Each number is 128 + 32 x the weight over the matrix's rms, rounded and kept within 0 to 255. Layers, rows and columns count from 0. Numbers have three digits each.

# layer 3 attention key, 128x128, rms 0.153, rows 89-127, columns 0-63
151152166230140119125125144121121118084055093119124176109177106166255166023157134061124170176090091123186083200111112103043143173060243189100112168210148145142117053146107097096150110159091157
161131093161150078144140063089158187090147069109063109070117142088158134150089103108129173131170152105194104107151159172118125187133092089143116123121109100103126143142125103126048128139156170
104094103097136214149095144158140125131107075159092169153165120094139131084123055073076092147146144123157153141094179148084061129106145139117156183116132089127176123135129154151139145142226140
200148152162117201119101091141098093074162171060193185123129108140151152193140138087187122032085146132113168092130075050063106072173123080155089114154112169141075085052182151150140132094059169
193184178192131073135141092125180233040132131096112124113179212174078121134158129097079174155131110106166097142092065132155100086125155152155117102127125168159111129187127090181072107044086171
133124092140117132049120100099093134163144105194083074152114012150175173127235145124141122141105194076191151082133108145133117070131111088058114126141097170110141147184136111149111152097146122
214146193167152084162227105108127094180140168154116219255205120187202105146116198112089144194081160109109122212150175088131147079055142124197065077077226144107143159184117135184101166122177160
119110150110151090149091175130065169118138160078123122136171169163131083156049126216090166114168117154192040119059195196142129176150108070181187183181125124085112116178113134172126119167084037
137161144179170140119075135195092096129211163134160123123172063194151147133064090192142096167125160217226125089128080120176117160092000219144136154119157116106151097046124070103129182191232128
166162099130132085174089200093173152156142149053132140096124178116168115091150168088125123175195106082073183048091191108146146119121139127140149147189091139100152148097175072107119119135078123
137089206155132154169141111113112079126098092085092101138119097129111159082153073154104148158095180080164183227093077152150114106120170177151115153125085086136119104145123074131137195196162108
127144107108134023166126140151158159135207064189148160102163111116149134076067113122150050130107143149148166186056106126137152193150154079155155131162168122079140143108113196145163123107102123
114120114134186172150115055089101147120070138125092119152067183050108166096113097165085139132108171122170112141171117112075124147141171142114176205156149163125134193140150147117098110097135040
106062120104111100096126077154102185205099199078141155157111049134097073201120178121130133084057013127040132103129161169165168142138083197093140091150050086113129090178059163151064134131089157
100031052136133192063174115064082103182164043106143181111059097122129067071025097136160138181119123192084141137121085132003082084155147085192120158183104063079071187134066085037084142095052075
151086148180110139118177221110032082162089138148081070164183098073125179095091152137137166180097145133101133106093122190094097168140142147125213193216117110153045057091115115139044140105078160
079124123132147122131079076203118146161128129081132093099135118137123144152144163225098191118118160103090156117150090164134091090156087064085121102092109104103147148190149106200132107102028046
146125085137201073159104135088174137109126098089108154086150176094126042128133158129122097183159117073138116087149143180153162167109073087059168116090105141137115141194127100102148116104120098
132076123097172103155184068090157166098157141141161180087127124129089153077105074080119136096122186132166114139109242174099139157153093072125153162177117099108072174085219132107094117120105108
176140087132107088122113148143116092065081089024131138108112137181130155096098101173108160139103108134162183118116093177061106132023165130147083086083130102158175191143147107123175139178149149
134073087066180040140166149106113117090075172163122170156087117038170136154128143144188123141194083132127117144110112173122143158106134183107133133120128075148132082182047159083136106128116154
104072112115088097185197127112188153105157105114168128104093107129164186122140149091123141145069131113155152142077150063186141191173056117107120054061077106100155076173085082162141139111046122
140108078064123170159130073133131085148141094092100088189125064147097121145108138152169173121150157123154139093116043098095087079166161198113133141138140200156159212159072032078088126136119112
155120085129163150175159096149147203052131203183088109038132157082073177084079088143140147165132075120104115100198120096142173150072123105099173110158120122078175138097218102133140136110122137
080170135113010164185115086072135118107177115168134230123046079124106082078076177095110141158140113063113153063186123147144134090196154141111079091130152084127164159187180120164136185093123117
120169131144172071074155170089138061146082137142073199142089113137158146073139136139123135179220214106151157171150135174160156175102139136159168108141136218095113115129158153140107134119077167
141104091069122109110145131008096190151167160102093149143172255121000082128077060172054194098143151050109087233113097089206009123089250053163110193228236103153092147255167047148067216092000222
123155136166107098154089134125110132137187116129149149140181163060081067090127216120102102137157126155123157101106159117094099132085110139136051121105095106060146179095164109117166147149127137
181121082141139159103079087164121125180154192134122095145187094116070108182102111106136130153181169198125060090109218110187149170112098127126121083146086096095133083105102157063123088143119203
094205188108139169194057157231118048087188078081076115100069009124213062118188154127155078201087152197091165135189150134142220106152023088167201078089160079162187181062072114099189082050162074
057124086134205126170195165062184154149045122100120131129102094144046079058092131169127195196082034113165158124183045114187195099141123200092040073074100183097233136119073045062169120167146194
142127081135092168160143068151084063172094129104185105130130088212103139148045130150122145109087124073089080134186097083163078119171140079116073228084067202151148087174100160195136091077143171
078110129061139123173158096163170073203097088162108188168076020158218112067162201116205062107047097211127099070179140118203199108178074089147111178118181122156089067077087130142084069119222103
187126164168076142083124143112117056160108126097194152112126116137127145130081154144134113058117161137107157093130143147039108035164184199146089150154167105172119183117085085157153137182145093
097160144179152111106143211139121150102132138166212154117159133161154148091143104082093091158087195083221182103155052076168115153185102112147073120096132060161131129165071122108160213136105119
110080080125048095115188200152056126140127152144075120126179095121160158137079112133033137177150109161104095104161061116159102162066143188072105224153124232145119158135124122114181142117153084
113143147044112132149157100108248125160110070140158159099142124046091100059117041095113111108182110099147098197153102133229189190123107126121188134055110093144086066139125173094151049117144082
094076063175090120155111116139111098113142124140192123152142076171110055085089126084178110075063097216135150227189110061128079174118167178098141125077116162118045118165158146112120133191068153
115107113126096083173115216131091173192137138183156139152141073136123123158133120127162077100053119158117080162086134130097130129099122088140154225123093120126096133111160100188148115126138061
# layer 3 attention query, 128x128, rms 0.198, rows 90-127, columns 0-63
109075114072131121116116110105091093157167146155184128177090142097146191068156142070139105124071117106057159177120142089148139128191172085092101093140137102106145050155162116172255162120085109
166142130114119056105133095111143169134141109057150105070115165180093123115074109205170136168140147154160095134103155146060180117110103170191144116167116062146121113070179076133145098107101106
060124105087104073188158143160131054171040132147091096148127138099116104055124086132067122170148204190127090136095106255199149177057142143124139129097149190169158167086096131114104155178126121
130126096109148127093143093089035061198160100112125157145195092110193159069103094115166137109122149118105131101162255088064182094091138069127109086097142139085119075137170156088192101119150196
100108126156117130161136152115125144125152150074131207009196111149084127095084136151133134181139135162159091125113180186098135158106095121128185108147116135153107116107134200149100021168100131
123174134125160067108143146151123150183153146155151170094121159146128084193200140090181059093066165168109076100159195129206188131103142170180200169161112089206132169117179132116156000136204166
140094108112126185077157057123100059146159066170123154164105109100114187068166097111127114154082116088045176211114187079154166140139182200118076141074119119150128062111152119115138189105095134
094122091110083064080130164117214160136167124167063116129101160162124188085111147126048114124190179059075109139146082198123121068157159023000136113077137114130131088137183156131153168144083170
134148154121139160093094088138075170119094131129113079112146138142114119136082068147182151149100103103090145157094107156088106089137076128119085134131136161191137101157151171140115110160139172
073049089083142117079097144132097161133154113100040137060114139062091149134134046137195163116122099131172155060108220079160124127146131126205189143155080167146132130084116164151121112133134088
101109113121167213117156132126176164127087128130155142136053091142108169191194133149182181133154148113122088109096195106121070058145087126140126167161136065120087192117135163118113181136107093
178172134167167086140165121179149206134129132104135148080175102144141037092111070107255164162097109147110044112152121085145137165113141120163117064117169084117146082127113053131214141183073181
169076130117095185148129105113093178081117090123219135079128145115139141144172144185130048191199090126113135088134101037148127151099170049117152156021168184130057184098079141075132080122128142
112165172128137169137087150183147060092157145192144051157162126172136173162159120146125168078122158118132171108089149165176078128083097215102109175152162159176145141124176097147000127097183151
098162174139105136144037114121176216174157150139139176111069140134137168176083112056080114157172113092160162087151145049126153144191087166176123086157134113128184220229091035190105123135182145
232162130168130166048149171092123071124104195156107155126134094072124100128066116111192158101082103183097053111206160132134181143126134099143066143125181147177102137090127161059124105143148200
150119197106141145125100134159082171081139118106186124122154061105181133140114139160121125104103085140091175120114143111097088146169133088132045107161125063142168124126142126100140110106127157
104171108146115161101153128200117094113130150119113089174055167107128101093166213166150123148139150146117124148089040144254103105102131148090105097067119153084146130140090113150157165131119127
086111140027122130112181106144123144158211122136204170119157141032096158119156128128115088079095086142128151131179096128255162140182099181107147193154195111134137145121144102113125165086128143
168162178120039155091129153107128172163142081082165104054072110246067141105135163138134170118100086175116168088194104116135086148189157068126136096086137124086137175115158084091136194125111074
148189133102157128175082185198169053115181089178129204115094118109163139083138186088098116061172155188063116104161153134201094109132060145130098138134226140155153095132147139143112169107164107
103132197157089131113173184130126080135107141181133137108151162142115151115148145115121125146133105120106038154177155078193139197071137131168134096188155116154137106162140146149108161206164125
077161126164147122129135149101080154177152109101130066113080159187162118131198082141163115167125132146055147157065146152151110141191144076087135094117135138150152111153093128153127080062110169
144052145109167102164027115200060103155070160112175167101173175147234122189120143172201076215108079159050164117031171109163192164108145142160162129175086185141099050134116150017118104116117129
127140097086133197120150167099050178167148133081134078118148119141158067134104107137167120133097069147136091094052105091098036100137119072095169062054132113152091076125120111102134130108206162
162188153214119044040254035091056050184119164115145132209118195221095088185208119159064168150043102064136049065135179076101151025006246193162091073082039181191146136172134161176080001124171183
195128115054131134165089056103129134118066164143148032189013014130190189190166131221184167148078038114060135130162202140124122131165119174088136146149134134093018068164124184182104142111148097
146113116197166134186200230089192075138027160146116091082107156114197164088143091068176172139062062136098178155151035097117164162119167129113093132164165159162072094142087064126135075148145108
081106182061100180145114174114230158084116094185151124116154073118171159065057093190165079153197112203062170106094129181148092188159039090061146112193122181141105146131162144110116188098131111
081149106166064125159103123122109111152191141186131156153114121133212071183138151053127051158130170118038150044129163098122028124107133101146223089148180180124071071144155154077095206142127115
124033157129074121114168135149164137120087108160096174153151117172144097110196159179159130157140105182162115132033101179190197130073143197142192058147186166176110137181047116076086096107148102
063082137113120150118010178114082126044190088137072150048154110129159194120092093134142138127227180152080186120082121191156111162168071057112155088122065174089141089144115119082157159109133066
107151079080128174157136074247045223146153133167122085252147137148165147152094108108087165112070190100092034170118113117243114148088109092117153099106130149117160063095175084129105065103096084
101140094064092147134061105255150184158169128173066114187160157097132169093116187088069150063113150096134108119112182184140114081134113124111181093121138134075148150061202112175095142118127082
156116188107146201119148130120214156101085088146123069126123099165091095039137170210136126109118061085197243183018140103088230128214142106203148176139159073120123137171039088113103155202170142
113165128135145112148132143168113124089191170142122142116127107221126152116099159188108174126063176154119103078091127179104046052098098130067096113123148114122170158160118095086101202117166111
098085080134162124172137137191125130065184171152066114053063141098148135255155053084093115150107205105116079052116201101158161136072145127144152088255171129109123171066191106055150131068162087
158170114119128132051037083121173131093095107112097075121119129106114135214179162161095161078170066017138141165170129100120117140103138201158129112142087113068069180165132103070111116208174137
# layer 3 attention value, 128x128, rms 0.178, rows 64-127, columns 0-63
090120104132060100087066197127191089166058138175179078119108150097109143170155185171108169152117192086071108169138130068105152088122052107056151169210087188174122109151100119139102141175181115
102132179132145128194129078141111115134159082205082121079095113156078125065092128122166133183109110097123091195181134126099192130177119121170126185156180159125057158145188098111113138082227202
081123138124074099170128139180093126096139127128086121163083174143155147174158229212191175094075150191162060081079124170166060137104141126080079133181073255081086121229059108120094129111152099
151114144099155110148146124147135130097108080095165122081145155155103218098166121135118120119084144123132101124118098062144080200136083127094118161073141094151164090085089108175150084148150089
168159163146109083173127126159131161110099148166144143123161081166109137200077133102143134097131091165172131216125142140157078088105101147091105145147181106114114040043070136153142131109118123
098146160134110166142145149160121146163217080182181164147143142148080149112094059070116111048089080148108144120183132070085163155182112121145071105080148180075068069108157141186203050114090063
053160107037118092090145111095192158085139095110101070145081136087128169067163152169142131128077178062071128075162093176102148089120140122079100164174131169152085153164064185153092116076145157
119025122141099143196113154132154101125089129145169196174070145134099167237166105118118107199130110103061104130079085171112175196149127105185112133066128108173177165073142078170050128136163152
089126132085187061110091152135081131106159117132090103218094121073126094034094115080131114191173072087060186142167089156030125145212142131039097183150132063148055129148120099198127155121166106
055064039099114098053075038076052074126187187170148148130116135073099057078085045127096143225112171098208137135160195142136127096169201129104155123137108144065077088110120090085081143191143101
091087132226127192146137168087082148145172089060127145075135081111085111136110078144113129137116146146171100152102074165178126131168201148151121134174200124076101154104097188109137157136140123
099113131152135136135127214078144109193093156148141111152138131181095127089121141173175099079147149100056121116125154119067137143132033116183149077148149148179058176094158083119112106065183063
147140119109162190120192142061108076162063127065105094127129129157126119141155148092159090121147066118097158105122104062120101111162161065137181146126100129079183115119164162112089096132132069
104139096073124202152168115156205144128110186125065132197183145199191106163134116162105102131152095078154108154128075154100116137164151146129155123178112185135117099123123131123210097151189158
121125133140108115167133124089111134128122111077158111216183099119135090094142110087124136093152151086097164126132078096098145142158127150106105122245110111159138112079084096110073114043052056
125110124093093125075131018096151183091146138164171147106150106113044148129175079066127168199131114143108142103067063107155104130103101159119213089112091122105159159196145083099109230104138140
054188039054193130109162133152170122167124118108125097160087133206136110056149161150140108169128129104174197129096142169155116091164163062195128102144105111148166137102173059146084035086080134
132150058129119145101055041113077096164048193118094098099124127079145131164109138132194199118178132195134135152108178061148028136079059154111152131231124117079096158134150168105147112162121118
103160120151198035149102072140118163106109248176116123173070186082118097095180194180188180079176139132151141099156135183059146145115174127172085198196096128139133136193104222098103154219143172
148201113155069150087102107090117155120068149141134151088142154174153119140139070157115108200074113119101189149163078154046115140198121122141172158120120126145109157115169167184053114123096142
018143112099135135120136085174129083080207085102152117084086099089146157098135066161135126074143223171054107140131082169102169046060129122164061150105160157121103173089162064145072050052057131
175099105219167062072140082050141117139129145093116179061172121188178084098131104162176115157164198136118105106100106176205140063156102130000068177151172080119137199156084134090093136111089110
155123111177134195082125115137121098128140127168032090145144141089110186094059192151100206056142093145090145116138212175154158140051168117064196109178087055168107163115066097226162071164131142
099208154131145132103089110142189081196179133119155176117176157107119150146132108143170158105139124138211113182133114109100088077089097109090178066188132177117108142116099096036092140143084203
100119072071118136128117114146120151075114133172122130147172104054138112155162151109153149118135138150112150092118093089097161106100169088248147162143144153128117171135129161193219156129164204
132155090125152058220163102198106111157171120172126143128106102161130111114147162086134103107150078107096124099079143072100114122036135119137110085167177083102083059102210166078102130134064187
128095157133139078174130131186066152138139074086081130176148123076073122124171130142160087212121185110164109153064162124153114093103073141076119151037132092159184089161142137084103137138231123
129205110085094177186140141104179104168060086181126104203124095164172117176154053180085151049076180176175195149178137066047074136186113172156209092120094164203103072098132103135215099055091181
160165119125053152108124120150203109116083151082118109164170110135096180106184140116085164145181223124125100077127157106079111145087110198077227151107105094090166172172098106163158132118100091
165071137166100123183115076109103172176052183070038147163125136125016071066078161106170106144159097076133109145081074073144070190123118086150173130119186051158200150129153147065189108148158100
083009103151126138239099068080115025112145119101079093214100175146091145143105197163129108144138089165102164062179155101108158186104219125137161139126214083057179149154081093226117130185109094
110119128131138154059074050064085170105106180156062062162142126083203113248102163161165191168072135115161125132111104080239094140134188145115139101158148168146073152168048080098131140091118118
098217134115163163137120169108105109135138204182118144129095167124091191167141093077184157051123071120085131147140143095124129183033076185061114095126118082074097123117127150248169171148117099
140110135138072180143093107222136177119210100104133109202206159160096104064146101063182170125088164171101165098167121085151130168138186141030197115218062155132187148138076100112137076145165149
059117149075108176184135118077143035133171126145163205071157118128109164213118046181124095123159068114142051226134059109085158136139060105169189056135174138150130110177122089138111193165157193
128033092118050069151125105165141131047082092139070169070117146176080073126133191136172098130104165133066135159086070130067168096112079240129195193142160102112139053126105150117118119079189209
069155112120062061098058145150120198146124153180111080170132152142196034154060070164102181129130109127190103047147149137043143087150135205083107140145151171149036126122051102123177151149146144
121236120140165109145154160156049123071151141059160209173086081151128113105209137118136127120118099162087144099120125121118089089166172073141118088126137036177094148100163132165042177164127161
111122094156084100211147163122160098119128089146051197154147161134145194134203107164105134037147178157172055155139094159019192163112117099116093064100179051154153110158100064121142172142118153
140061130117104169121124126157102075094167142076039177138118150102165169102113192118180067086096061069139081108119113173110125101173101038167112036163086174118135133177076108150067069068090106
133081113071122140121104122157161127083116145088137145031087136159158107112122155075168114175014054133021114143100186143210147099147186032113099171154142226140173141069134078160134083179146157
055131090088191114119125116098092129170124151063152164113194111121126139105124086179208113149171139116126189093132157074131115093113174185101102096125182140149120110064204132134146067107053117
111143170062137070153149116174166131182157166162140100136133112141153194153154082089114143162072067104120069166125149173117099108113159143148097107110118069048161067127130156017121085141137092
168089171052107093044125074131149161172173146122084081059184148105206140086160152074087096222054118109154174143164188218103073133187129167096147124102163081118106104142107173110150147125119174
145091162081173125116216122077096165095063084072147079105167134167058092155218094062135068171144064141131149172102167164156078130051074125158194195073163126056223146066105151161183154169168117
153193150145119105052164129103149093049069116106112123137127119042161105124116157156073132177182149082177152155015121108107182056176132100207195208077064152142182157104128078096146113134099105
130093168129125154198089118160090110157135147190079120076205126200070150096094178056166147133156032153091178061205139070092142113086121081187157180134174062127156103132122144198169105117117127
076105144046185113135146114067144098145128198178100151139085210057070139140191136155126180099130102074108147164115092113152091175094110084190117137139167054052111161142093094136255088181102101
255125203104042184127124174071175134094139139157117074126176126062122196103166099141101155135081097142075074180197101140167138102113149068171104082156125153134133140108065109133115090064119062
110125084138156147170136210144141114170110137119204065125202179140111090193201149082123110164125047091125217187106139115080119130193130096092161153177116165091165127137125227102169128142173078
145109136117118143161136161117164109095053163117139073126086049116131121203143160050105090168152106072066112188124142113198131083104187105149160204084140151156121101131135209154172197123126094
130068078149085152140083085119100099139094161125081132165174095098096130136180119121099110119126144153162100158108213106100097148016152100195164082139111124099119068094126096100161153245171172
061134114127215116122117138132146075107197063048204138133138127025118162175118119147029140066092193129180084148129170131168119119175109127091072119187154123105170123102160152175179156099038120
068104158133120186163129078106133177108121175162109131177136114130174198118166154182150108107165057052144061104107091099118156094163114083118151076124135142119157105118186018104113098189163200
070091103150162131128126122082146245146128065100119138134104165138215170168152139134159084083137158144177091105120108105095132148154245104171117036083117159056150039140120169091104096140094175
119164060109202141112126165164140086123130119070134154138086150044176140111129171115167127131112186121180088147055146069125106138076068148135098108200059147059144120123119142089147113163106089
135187107122171102115184095116096201142161136090138106072078125104076093118163085111197086138165186132132205109133134077067089077071149129158171070112166127091108128175142080083030120185126093
135136167155038166141133084142039149049077190090105162083121109158089075032089094124131119127102166163180148143085154109179104136127116109175155159111118097103196143057132090095184114145091120
186215107184044162194164084160066137064043136108180045153081101137077118160133049100162151117132151119102203119192173147116119127113086146199189152128099159145112230068094178100075111140139092
187112120169099067124084100100114197123143144079166132164105148118088105119129125180194084173156184213153077120186119183138135108125099164107144161125146087155150108118108117119101123159090119
117138123088156132097162149164142207194129153094129084102024102123127178120033098067161110163143176078150120073134119096146135167076071194125105051129080173092132193178128134097252166203046148
095091110111199118174168054116060102236113041117091193061163110138114115069125153170081107128136078171170152109098156236146118188087168135041149132104156060137160135083152210134105122121078227
102120137115136131121122171126083102106130051116105136108185114146076190171201185157079120086135121129176151151146091118110141115142130117250127109119155082086177142151086115173173117164158137
171091121168084091197132180104107117086097115111106132118050119110177077135146176127094115057120117127131131183059168132141151153133171065128155138115154063102176125135143145133158102085100133
# layer 3 attention output (transposed), 128x128, rms 0.181, rows 64-127, columns 0-63
172132115171170103125194067039067143123140053117081179114173154087159173055109092136207174082142045141124191139145159144139127142074161126129124151116106141082091095053147185096146127089091216
178162110123087145161163187144166193156111165017115064198107111096160083152157189052072198040092105167142121109128104125179048165111229151078087099123124078110248151081020076173092139159073059
164157128080066116135148129130104039134129125152085076114186079128121141038043038102058172150151111125126162218166055185170211101123146096107158105134096082176196105126158177164132164127062127
153149134109101127112139129165126041135138154138173164126158068064185113139132072107153135147180135106121173128177112180144108144059157188207112090114167182110096133150132170110171158112163158
097097090109170118181123125098088099136151124115094147128097121192155183060131116139076106159093124138054150070165152154108166167147190131121201106121086160137149125166161119142100109085101088
084159162119150120126176109055188146107046144098130149140133131127132052096159167156173170204134150137172146085107118177196090150097183157181228185124172070116159145089110106150070172169195146
136109142224170224141072141146114104143089164125152100116203163168150079162090066068177119137142112186150190243111163152077108121101076123097072058127107114098184121109085140076217091113145126
168216065155196172064172115129124121108180131136068131045118151113162140051139195095141159112124196123240147086140128074109084073179131211127078141135060095079074081152093148111255181127117140
191108109127139246135173132172167057138152174056131150041144132135128141096171225144122083127096112137120095131112163122233114148094183158185175048125207181100150091061069141045118090168124160
222167165070100137101079047115169217124075024167134140056124130122113145082107255133188104000120111070077102189195069058128109168148103164111148185117137117108163161147184155149138126145146112
167135115092164070140119114202182152073074146155126089154066151106118096098155197118055124132139133113202117138175139076082128100087091120127114180096096078109132118173144125116140143097097086
146070101154119115183165143162132137149176135100129140122115072022157124156187081107084193180057091167153153132100182149151157129165215107156103096140125143124115125073116144104078200148139209
050097124130105064087017067127167190105185096146129173068121129036093149151092079152162172144158177129141090157147190151124156152083066162174073110140105213156084073120089059124173136161144171
106108158134153051108074141156076140111173097122151211113116055138081177140124135133111119154149169174124146081147158107132099103055120147111150108092100151172152154172100165120108107107107104
171149058114225195113164123160109137124141124138101109072072065112143151167119090212180121184126081160146126127134181093200102157079115179132175065077149120077081057189086097099193131174134199
149190130116089123135170180139089091167117073108127109176115141148186055075066190114178079078120104113094071117122138167140107111177157064117021146118151086134128064113078148198156116142045134
210114159131110150165089108202148157143141130154136167090111088058098165188156142139153110127088150158143099211142175186089140146148120176111137136103140137188141156127027194128093154152179107
177124135100127059143168164157124099057196118089200153118142165087126159077104174102102128105144111119110122143167149140094192155175142203130142152099140144126151099117138097116109169052074155
090048108139093223191121183092133065122159072070184163070193045162134131085110062036077120132146201102120173226140162089154132108143048121115163109149090132098138095158097135070146158079166099
165151128088189094136109113180090152158161117115103095179138146100139145141135193132184128098193161127201078136151177137210158133108142135116122100116157109142156138131083095131182192120092056
189140143120173141099073052132165157148089151165097028205155115217159134157135128098146117213043044066148099149137094178076122238154161108079156143189138048145162108129098172130171112178182096
130140103102099175163128112167103170155102132177154020227097092105170167133116126110085120145079050115080099142169241066009119122115127146179116093210090152082019067174172152144162090176110154
081131156031113128120148134072112079130118109062132111111056180171080068145145060047145065136090142157150115109136028204110106086130116117150153108098155218089106134035171107047111140088130149
163107100167180152134153137120104174102050099132125083108097154146113131118072091079139140162072066145066137154102152140156221153150151192145175181110103124096145118153078071209131124108035029
138122146148132114077106167123170142117168120107144118132164217222096126162142170136134130118159158128165138184155107142104038166168107134019054086088105043113138077130185106101055097141099105
119149117177140160102114161065175138110151121128084101174176080098151132199105117187110187112130135136114108121106103154125122169231103099091155185111053153130152096177052089145082055116154064
156176144136125189170118205093176067103148198140094193100126148115153178145129133215141134107139068129119136195137123102137112151182178124163043114126196087133107121112114104210159137146064141
141053076121209105081099146179048150134133146104201138037112158083087150159129132144216111163104075085073189098102146205162143118078167061090087112066111147136156148112087090110115180100103104
115105153063136047114128127076059153116135065165196105119161154159185135133089131180189106143120081100161064091112074197073154050160133064114078129139180128108130080102141126072139097083066157
045127169173141134182162203145179103076180158115187146121103183166191211095134115167109129179118091152104108079174212122031119000198159198123094156107093146046104097129164112190057135084091129
193216217074121135044097127178228108156189073068161068123187104124144124104149203213091186108178143088178173195069113188084107049164012179093192129105055212144130130134191155017117101118135129
134141113120077148158144104215146116113190144150103151097110148155072132076076187063144069063118095166053130154136128146107155182131141190092113117100119079140153122164255156161158119117104177
117083154104111107109146089152134118142147114094140165134140100185160061048108139142085172181137145123115132095098099210104147183173157083202170129134141202169119104118097150059085108089127132
115157144051137121093170122081122162175117094108095082169048138186125145115117115185133105129128069120082106168169125154196070123103196116216107141005219125104136087188138109191185152184091166
178120114177154091092118081154170170170111067093106137168094097136084102020131174029086189136058184061099171024082176108138134125147193172123088223156072121113151164178125217151076129093071083
120211137191146119085131201121061079142201095066068103209097111131174153121135107220025122079164136087148146149202086099164084121124140054032096070064106168093110114132115118098131146122120038
158014108078173178157174137092066119090088121062199142081142156120103173057193175141123115061087113138078198148101108085153120137149142051131170135104145073130170172114241122109066107083100089
123071125071121188134063101128197169100127164108108089086156111118104154112143105117116127130111171034097075174096171073188169091156070135180134130138137138135151091231090180082160086109084085
179070097120211192090113103183128119178169199160203049143112074048149131116101125056147179199033165043138190092089167131141107087090125149109127173189104208071081112156134131094114090124072008
046127156195127102159110153129207156206112162107081131151089091101026112171119050132022146229074191145177140144193130064167134138078106243118189182173119120182117157114147136162096196183124140
076247150116083109122125088120059190142132084138057139161132183098142133203108061066078144049164246189133071099157082101179124172157131181153166103141106075093157121168129130115125169105155074
118126184122113090157087113104193172066098123103124073093106087130093092183130084158075142130133100076144115175113153148094160191202131109194152139074131061122094174161145092149109162133247143
100070117172105156133064127113088110061067097149138226070145071078166133135000111140129123114111179163113150117114130139202164189159114134162089168149156151160144129161098084133145109138118111
084105155181088215160112143146057144068055144087168153184094197096148117202125190141191098105183170197142084131165069039177161139065132176196062152143191179158152199130169043139130090141147107
118155131173088125079037118119111072202108129149075198123100154124252161149054160218150146110161230167122071096107069116131154129202101061138073065192079161130080064197151113088056153104112107
098072128147135113148125111136169164177132153199161194030112184178087187164155156126218062102081143156119087081194176151109102154076130158059108088252135105166075101129146142181162111171085140
096152103079144146127142159070173126102111069042180110203144159112159105135126029122101143174112160143144154115069151117135089133172141199148095097130080182039141070126179065077120152062179102
082103196156063173126099148132099097126101111110127223128103111211122111145028138082128077209140232116129120077063109154088130101206144220103174107082125196117100125120106089065018138097157162
009155082118176069158107144200088127214092151145142210161122161138092065179108086092160109172160156125212147120145040117158151178063137159085163187095140055114090134083111134085140156143057158
117106128157110107109144110153089145060108111137078148075118139075192111075090169169136190121177157195170087142136124146201173121024108111133140102125110173147085076163091067102108105173049115
103140152188153103089129134132139081137185149153081165145195191166156177127107139177122117080170099169156061091146184182058141163082037097074117097173089091170120094100176126103112071082087134
155157232103087114142190122124105165093142079115107146135062145188146123083116200185167159140122183117117187117146059133126115117188105134084123211144117111117175165188147144120078130091060125
221146183145137104065160101103209093133019203160048089078060090186132101076169153186157134175117136080117162071120088145066099110009107173113255154136216084103123211169140159096098088131194129
099131136112128151134104166101160160128125127081131193102189113092057139120118089073143140175098137161150206108178163147152141125177063159122121200164102064138143129129066201191118157119083150
148118178095119132136130101198093069113149137160084070119145052123072126090074129113101068171137101110179169173118154201135196091080058098079137213137124118239124217137118123195176129097150097
133122131160070087103159092044162131099136144190069195069077149149072119200125112124120172167179138140141127127170137147135141136143130176105132148099196100138121140153128114124050115120165197
133132167177163170113050121127192123139135041154153222110137192161117120078172214134237123144123145156133069194109155184129222129193090112137109203138117088138093056126073175157190155129084071
139123102060136068095076134099172180142169120164203183157103146146102212152124122132068059115168123121037076093212110119135094110179143156099097092067129099086163091192134182119079188125127115
105071139109175082112063172086161122214222150074135145170138108133164153095178202156119110127112088109115109130117109144110092131162069078046146080122110117162157092155122135102149196105058159
124118134097144219170174169070158068176134145118121112201066094126149135068114167151128055086109070040101143160123234104055133132113138145115107142130152126120093112166167131130187084109116190
130140132202123128132244168026129071072062179083200205136125190135152015193156207098073150106171064242179114048086138161070069044127105073149127193147136062180089147079154167099040121017154134
119132137112158165112072082126141133076102148076166000070073105092138138149133099087127140056146161054149086096140086032055117054144093102183062155165115170066073178146119060130114113126217044
123123138219112097160112086110208165088087131098106137077081165165142094127128156118124138135119216126197187130111147079163109084122111170101106120149081110142099161157171126097025161169109126
069098154097152144107139118223103153218211196209126073112141185144071239115116125191119107131107157124111072069167094220073167058137145119040154167175134185173125149098114124140097098182073123
# layer 3 MLP up, 448x128, rms 0.204, rows 0-4, columns 0-63
117107107115137119121175141156153123119123147150156103125113101102156131085150131115156129148122120145131149112131101169163104143138161151129105129114128107143137108148105161124114129149129142
088093123086123132149153193097127057125213107127122170127143062191142151192123177153158166110132148137138153116173121123065087060214028202151145144148165139087141175128104079113151099170101127
141166072120123134131148137107116136194146175116085123140131129120164102114107118091131082076102152161106114113159096132149065176123152110110136096125147096176151079092138087113169113115083131
156109151143175135094067064084106108071144116093067122153173159124086133135118123112134169120143213156116100145173108174094146134113114086089101122220167182158148153155133154096131131145089150
111135116108119118164151068163107178146129169127126080094145125136175094169183103145114088112161165146067112135117152099165126177098226149156125092089145180147071077156133160202140127199107082
# layer 3 MLP down (transposed), 448x128, rms 0.184, rows 0-3, columns 0-63
115104115136110151147150133107139102126100122090166148117096165143117122125151124143144119124115111123114109140143120097130131118072142129108141107113124117155158097118116145090175154108141152
167145130177128126142127118147147147131130166100116130143129166106145080074133173177149094143138094130169080117156098146156159153150217109087111114127151131141123065124119146159122117138186116
219134084162184068122061140151170162188154130108140090112144096103156136127173108098115135109115168113176125139174089111117093103161075116130112132116126119128145108140172133165128134142119132
072073101069168095133082176115122085144106169138097109089176185114158061119195097134139111042133100100102132114096115094185103090131175191090140170131128117138091134123124133114097128172157136